Each number is 128 + 32 x the weight over its row's rms, rounded and kept within 0 to 255. Layers, rows and columns count from 0. Numbers have three digits each. The size before them is the row's rms in percent of the matrix's.

# o: layer 6 attention output (transposed), 128x64, rms 0.177, rows 65-95, columns 0-63
# v: layer 6 attention value, 128x64, rms 0.2, rows 66-95, columns 0-63
# q: layer 6 attention query, 128x64, rms 0.223, rows 96-111, columns 0-63
# k: layer 6 attention key, 128x64, rms 0.213, rows 96-111, columns 0-63
o65 092:090122144095108150159136135133139156120123120174063092128160103145123134136181216158137131106135066111169113091101138116130131123057129128119100160140084130136064124128183145165109042177099100
v66 092:160123123103126136170098065143115139180072157098094120114078123168160159152139126103131071188103088103085106179103180106131104143108174153121169158142146110130117162124140175115064136082073161
o66 094:072118143091129181090118158135126124079199083122146147146131138087070141108134128121102153122101105115132137141173162154153114073163036149112124099122137123112101053081116141121156075162179107
v67 108:177170136106171130066109155151123131089116145149147181070104187117132165166179139121167162120122103169176054187119114111092090110144184170127161086130141109149148149149128141156110092099160135
o67 095:112138167137104144149122152084159075149173131157082160176191068150130117133088151110107112132132120122076121100141082103145172118131126168204048136119137146123104146142124127128149143231127122
v68 090:125106111066149123100102176079126163191087158102144077116106128092114205139123141090109155118160152129120136180111123067160130120140095154167190141129152125156132215132140114085166107101105099
o68 102:107125114106162204149139128169160120159152127169145129144174147157118091118176186128083133125122116089129186136166154134068150128138156157114084113103119156085189109105181187165100099159192133
v69 083:160086115080106132164105176131187149135116129088087118091159175168087134132089147147113119126138160136101119123138113097104089113145068107123072051145164176140152181178078169182122151139149148
o69 085:074156140167152160128129096108147111109125066131144092133087135092151053108171096106140115142140072101140132117108118198137108191124173143117151135113138076085151080150173105096123071197133125
v70 092:099048102105097142128090179147151123199079066119153106170096125200131169148185084122145165134107178104108131150169096103110117148140114085107126080109136119143111140113117116128093171082158138
o70 090:142165135080161143092182095123099137108168102135116156138144187028117115155101151137112116185154135102146113154085063170078131141108099160089132164127147135096162091113191180139109137149108116
v71 102:110132127196134169149074137120127135054126118162139153150072199054141107077130114095121156176122114144144102109087127145120057119153142133138133136178087140116074121144146127198125106133130180
o71 096:172138120121147183146162147145152165163107147097072153088124061166131141175122097164146119142130083123078155123129129181150150183143132175114121131090134164163045130155100143109194160178113106
v72 118:109166159152131147108142134159115154108148090096144142168143101150120108123121127104115116123066132116105081064102101171135166094139186070059119134182133143226162150117079142127084090087152126
o72 109:119184103118147088147124108095146119139093189131135151101083114095141169176142090110119169166129168164154161155139087087086080186125100153166100108163121151097157078175146101116201173096126125
v73 099:073084102097106138135182153117072081091119076146125081124140059131074166142101043152125091130131098133132130099101121125112110160107097153132158120063088149101092067096147106126105130160133151
o73 088:148105142130109119096109146144141215082132134078166112118142210124162121089141121089145136080119098084084077169110110098122153093157090126128123119164120123173148172109143136160113090088047164
v74 094:162121136179191110144171086125116120080113084199110173103128126097152113146146130131145060171116069154087091117134112163131099098106162128141089161168103183097149088157095104178084095132115113
o74 096:110181117140083120145092152119113119141148173091079150123126144141138129136124062124104181083113176120136114076157126128188116209125063147102128107132171113103114135138086145086181163116152206
v75 100:110081073086130149142102168125105099139091152133154139158103113135074130108063120131126145126153098119149123130112106113086092162142097079162080133112196102068157155083037144182096158145104131
o75 114:128174146098146151118116059129151152087171079124111124119105178100174115125190190152152104141174109151119168126121131174135113095083160186076132126134079134147107175173169146060156137152142120
v76 118:049068115120087146095112114167102116194110130114113126129111108135072159137108122078115155155130184101138148149110139088052118152113175086105094061135114075110127142089085099124130089162158121
o76 110:183136100089143108118088112055140153137147082162103132090168132096154107119146160117141086097164092178091127109075115130155152075097074122118146176100111141099137099194146143153101200147088107
v77 095:092134109091095155121116139138157099152180160077075146156089121124091113150102114104106150150161064182096099079171120076149089131145055127143173086130120172097105189073137128128153158110147122
o77 091:124159163170137174155121135115128164070113098109132081097134165097069111130173160118116109119112083107114134142105059159115152137089180097138091177084083066114153107092045128166117136159127122
v78 107:123089142071144130130084096142118099120134166081126068089070127110127131101071125100072074082121104095079100127136094119114111121102114085086125117089173098146145200139123106078088090076134136
o78 088:044112127161138133117159137086146091149078074138149119158111099131119071138149160143145163140132179164148155125054149133120134156135128160173078168102117100122153065096126160126144053182146100
v79 093:118129086102158128074128188168110151216124122144077086167081104151118148127095109072106159173187140168188166122144138134106130116101121167130129126128155135087165126097104054118169113121111115
o79 089:132118097110142158152137124095149187086145172153142182119165205112120143123131219141152115097105115144035120111156131162110138119125137142130151202104086154113151137166142150139068163130172136
v80 108:115147126116120035137118123127115184095097080155150098174218143141125132171107127164072133159118130112162111112083123157117077120164181107075133130141189084131100137100130114106159130118139186
o80 102:175122101148096186143177078095092096122170169075140124120071078153184161079150078100122141162093114129087109174114113156108126064119103161167159112142078159104105109164121092123102126128118112
v81 101:132091106069064079195119102139056105153133152191125076131094117088138114153148087090134084125158132108162080111132137100153112168133119156152119095096165159137145118092142097171141098113199140
o81 103:100165160149124135088183184123116192080107096105095139135109140180137126113099186160142129099086096126063105123117109122071196098087128084143128095096113096095142148172106149082119128182105113
v82 085:108202176152152195127128144159151128155157157103125219155139117119100115110146141070131115117147123104107119133203157132091161121146147073102141118075177140122129132129175143178172153109131187
o82 081:127115155158140090159091189103182114099135128133171113086105195162109131179127158201148197182164141142152118131118086135122112157109096207152117127141162109149140146152103118113121150138145054
v83 105:109199141169107161103154121105186138104202123119120130141088116123166088120116148106117149126096102112182107113101081201103091174098196091111115131136096157135096150128171183172080118140145140
o83 102:150156193143112073163131151130133172152114164077155147117150128130089167158122076160132156149147181175077173127118146097121168151189111140120145131109123100153096123155117028111196150110126121
v84 115:128129131074144112087144146110132145133122036101079099085111090130137088188164129111165121072136112108090179111120113158102073109127136106131121126056104174137143120125134140103223129114171101
o84 112:107132155158115149144125133125119110179139147118096121141175187146080152082097185148084163164188139150126102137145136132125186142109108095158132149168106125129168146138184076132066118074047174
v85 109:181126133136110185139098148110153141119029187112122161119118107127135121074194091057141125145119124172111114143111128099123105165095144084141156149079127059140170113159088151103139100165104145
o85 120:060103095063102127079105156136111126135198071112083062120115114120072133156058166144109085115123099106135147105156128115145100086149156197147107100161130115143115121113165122131158157135112074
v86 098:118144117148104185214150189231180079145145119141134118161178153119132150069102167135152127180152119132139160115164136107105123131103149103152116138187145100119110098124162110136085130101124172
o86 089:127077090132132104091126093028086210125125125104142193076132172176130138140170075143133090076106146168125116133107141145168101161129118133098134140115148132156162110154106163122135168178093138
v87 093:147070129063133156128174087189032129141176192140143090121095132194096125150144139136134116137154152123073130120126153102115101140114097124102136130094161128160165120146125048144131076152130115
o87 092:072126133127148137126153149071145141127071081193112146157150149061139121134080176124128157069186098130132129119093132087140142114115138135192116097121099109110108135103145236091111125134091146
v88 113:118126147127142196148125148129143185165139116096117146198074113106176174181134140152139134134140156113154180182196162151105162125158103147149164088168122151057163156146163172147169121115148119
o88 095:181147166100175134133162165148174139123106124170090099129161189149077131102141135167157183131153104152104086122112130138164152147093137139033124176102106155173188150130127110192104126148111157
v89 104:149076111158152156135116160089122112161160126122129161219138077157149099166132144088172040162107139144110139146133099082127175091125105145140115159123077151117159155183150166136175079099100137
o89 100:112150122077126089101141115150158165127117108114077086067167195095128136123142136121124218102153104063126108106129151144118095148120212139144133084093171118127151074089102145135101113150182126
v90 096:150101098115144168130145120140106099105115138091158065139074080037143146108158138174157147159134084089139093172136129139090110188117131052184150120129146077137088119122100075158139101123154131
o90 095:116121189122132112116125112119146168146153168134089147157129151187093146128097119137140100090159143142134164096106146087126199107123135175083102121152013152130154181088151183094147157153089142
v91 105:107067142117126182174141101133120138159155108119134138049072120136171117187155083157155099118105099083071156097103153117106121189123120105100174173153102095108150094144073115116155108175167131
o91 093:144134148118094152077138153131120093139097088166092085123186141066064189071143140108139123102173130138201140129114145125189151112114068121124128116151112165114133116115162131117123146085038116
v92 098:159149159103110176073165118139104183031148056087100083171113141112142106115083107173087133135108155144132137132081135098139117117132102112166122103174102126104173075164124144140129131178101091
o92 089:120126154169143126184121111112172115177126163150127116128124082156141149134153059094215128086119114154071126139134151098135064140135206130078127107099109088104104138155161110180151122103067146
v93 077:104108144126152088142141081083142202147141147138156150112112105141139142154100051123118173095122154181159107076159055143164116183115148135104162129132163114085110188152137136059099102163158121
o93 084:134148102121116141108200175177099061095100116064107087173113088114142111072141187130119100149153169135120141149046161096096135116135110159135134165163142117129129103096108099181130184096150128
v94 120:121147120161160125070187125108153139114105155069098176155198133217190110131151200170129133155152148143132116124105122146126112157104106128105196087177118113134128155080126131129162077131126120
o94 113:126102108109119149224147129141073128086138074165161091139085134104113169123120058094085148126177121099122161104110073115153138088145146110147067158107111168127092099158162103147092165113162161
v95 085:140065177142087183155059121136081091176083104092129125141126075111154159109179160110135162130100083121121169075116135112173117161087072188123110172119115142112127143160156091126150130157120163
o95 080:086163083066194177114134129193160192132121145156138126105122150153064128114102137200172080114176155107119087179103129121144115106166128094197167136134112140143143130091138139110160142126108126
q96 104:095071175192085141100140150090105075118127138153134169119105157129140114138116111056160155162130068121064135114127131145136148047147163148136123111101143120092139090113165098117120149201192136
k96 102:100070120117089149160161128151116085118111159164193124132104153161095120124084152087118135159109083113108165092151169151179127119129148148162088071093174089143164133160197143094114155196171135
q97 080:101117108171122034118149120100135105077131069140099150118096137096134102166199149079133044137097149168133130114132145102085119102056107146098159152088139122129122067150153163127129127111144093
k97 078:117134136137110104141148162135082108145105106151134111137054133082128139180203132202137120153125178113144092110136107118116054113080140168130132118064122084140092093148158181108189140126121072
q98 109:127131131087118146116141095181140116131063127089132108169155119097141141122050149124090158111141144162206126108079089115155140161146114126121072160157047099134093160138086166112139084071115093
k98 105:142124153123147177131132106141142097134118124097113114177116138107077099117140121095142134080146155132153124116110098068107188138113189042134102181178051168066141118099092134097079112084112123
q99 082:144119109142162095075088198150164108102108106115175116162129136136147088095181119146158111147125197145094168154144162077116141117098172107122141100104163149102167128078130140209084131063112151
k99 082:099169096200117110120162151110122130153076109108160162131132128099103125130133134135113131125146096177067131124191170145087084129138100141160200144118120191167156072154103089195147159118165171
q100 093:120167144117157149156114093169132154157160134128153168138141093128112178120121139139105134083227096112141102119116119148140107220154117132090111118184160095178147091193184096158141166100149147
k100 099:127114134077140159149075156115103114107170147109108125145136165194125160098104095157123123088218118150132101122151043121120094162162138081061134131172149099121130139144193095124085177113118137
q101 079:146137184145180102152152202138189158083159148175075121082152100101117117126140120130089110120173155166090095105123140150083079107075180144087141101119169124133114121139109088068161163152119139
k101 091:163179132150115115085111124118129136079102164101106166069114126126122172069125149105151207159151165135140061080156061151070055118115143115149124115130177115165104161136111145144125094093145139
q102 092:119115135071122141154071143186085100163135106110128154078125116040112131158102134156131098181139129100117144171100135189112140135189127068194088151079107104132116161141103131158126187124119145
k102 083:181137112126154156103083133147125149121141097121094203089120144079151113144118149124116102124149024082136106120073134126143124179152127080228129182093120131135146093111142122153149171151141127
q103 105:109059116136177131115111063085141097136111125138213151135137138115146104117166061130164122118111140140136079138111124127095133099174199136193163120180106131127087144155131109089091076115136181
k103 104:135130117132075093178144096056080112137170162117192153115169166098123150154131074164100164146178104137070106102153129159110108096166179108202098150143147137143104162117148131083081132133126111
q104 096:109140094088174147182152088124112142164144131140124164125157042122103107090057138098157153069165131147127146142145125149067138146164096174113143094104104139073190116146088176120158157084138134
k104 090:146126098115099160148100095158150175118157195141170141121161110136095185131112201184092174140181110123101122107125116124139094205115074119090151182126070099134152127092127128119111159145075112
q105 076:110090105134135158125143109101103123082133090111178121132132175103153110186076143196155085118150115155077097136165087103097094133116183129129186090095142112128134067072138096115135168165069162
k105 088:121164129110088093137136106146098173108114107129132138111113120068166122077062121094142137133155126143134159111156112132084151110149150195103115100050185086185136127074143204119174162092109144
q106 095:064180112162151173110081107130140139128104152177101140168139156091101123092122131132090079141157140054119166071150182138114151131111148108109133063116161075068155127105132151116083102128081166
k106 089:143165153149105129153081138093098147151038138132133125141155150107110168091113127103104136157175156160172128117134163119092071051181154161071131115114135090118158121153095116138208079152114155
q107 098:119166100062167106097117091120083117129136141123119153162136114124080102092138153123124114086122106096124113053118106046143120115156127088109178132145198076170126152180147061119156110076154136
k107 095:197165131090121073103123153090082095125109129156116158174171161186090115121105118170175084081138119176127134081131136173111158102130100151115147173153106073184098129174148138105113164082138108
q108 083:160149128142180160170128145063144146112194102151144108172103155166122117136124170170175160127124087115101131118090144145051136204090129137180095149147157184110133099138138094141125145138198109
k108 088:113114067107149100134132150110077185149125146101187083087121169135159131178155117165178124209087116114095142109085142166094126160119130144088136124152190134131133108157164068142168143157135077
q109 084:116091106185163129177125129133057107140175094141141152077146162206134154111105078119118130117168067150087083131098077093124125170107131119128124119089128157198077122156102123139140133121127192
k109 085:123179093100125129200177116125079104089160114100086095130141152137157096154116152147057123126149108120113083084194139109150155143115083126102187081119209160124086158138152103123175122127114147
q110 088:160131099055106120161148150168111136100121062111160144178151122106089138160092148114093127141163085086158099126176103126161110127139072132096060154130223118103170108116177095111099125115127139
k110 090:187148074153167125082132204155142148163120038110121140127138124105085153085149083126122162080141169156123137158121101072132173136132131127141103103131154097177179101122165183146119173162129119
q111 087:147088104131201073090085117155129109110118129132194084107111150126190102197140114071133147132120103109128145114120124112156115126114174066131171098121148135151170160176156113175162055122113161
k111 077:146167096159136057115106076134125094105116072110117112171119222127136090190118147064124136146185119166053135125117110168173113121161164131152145134117091120144146152141141157125073144099123143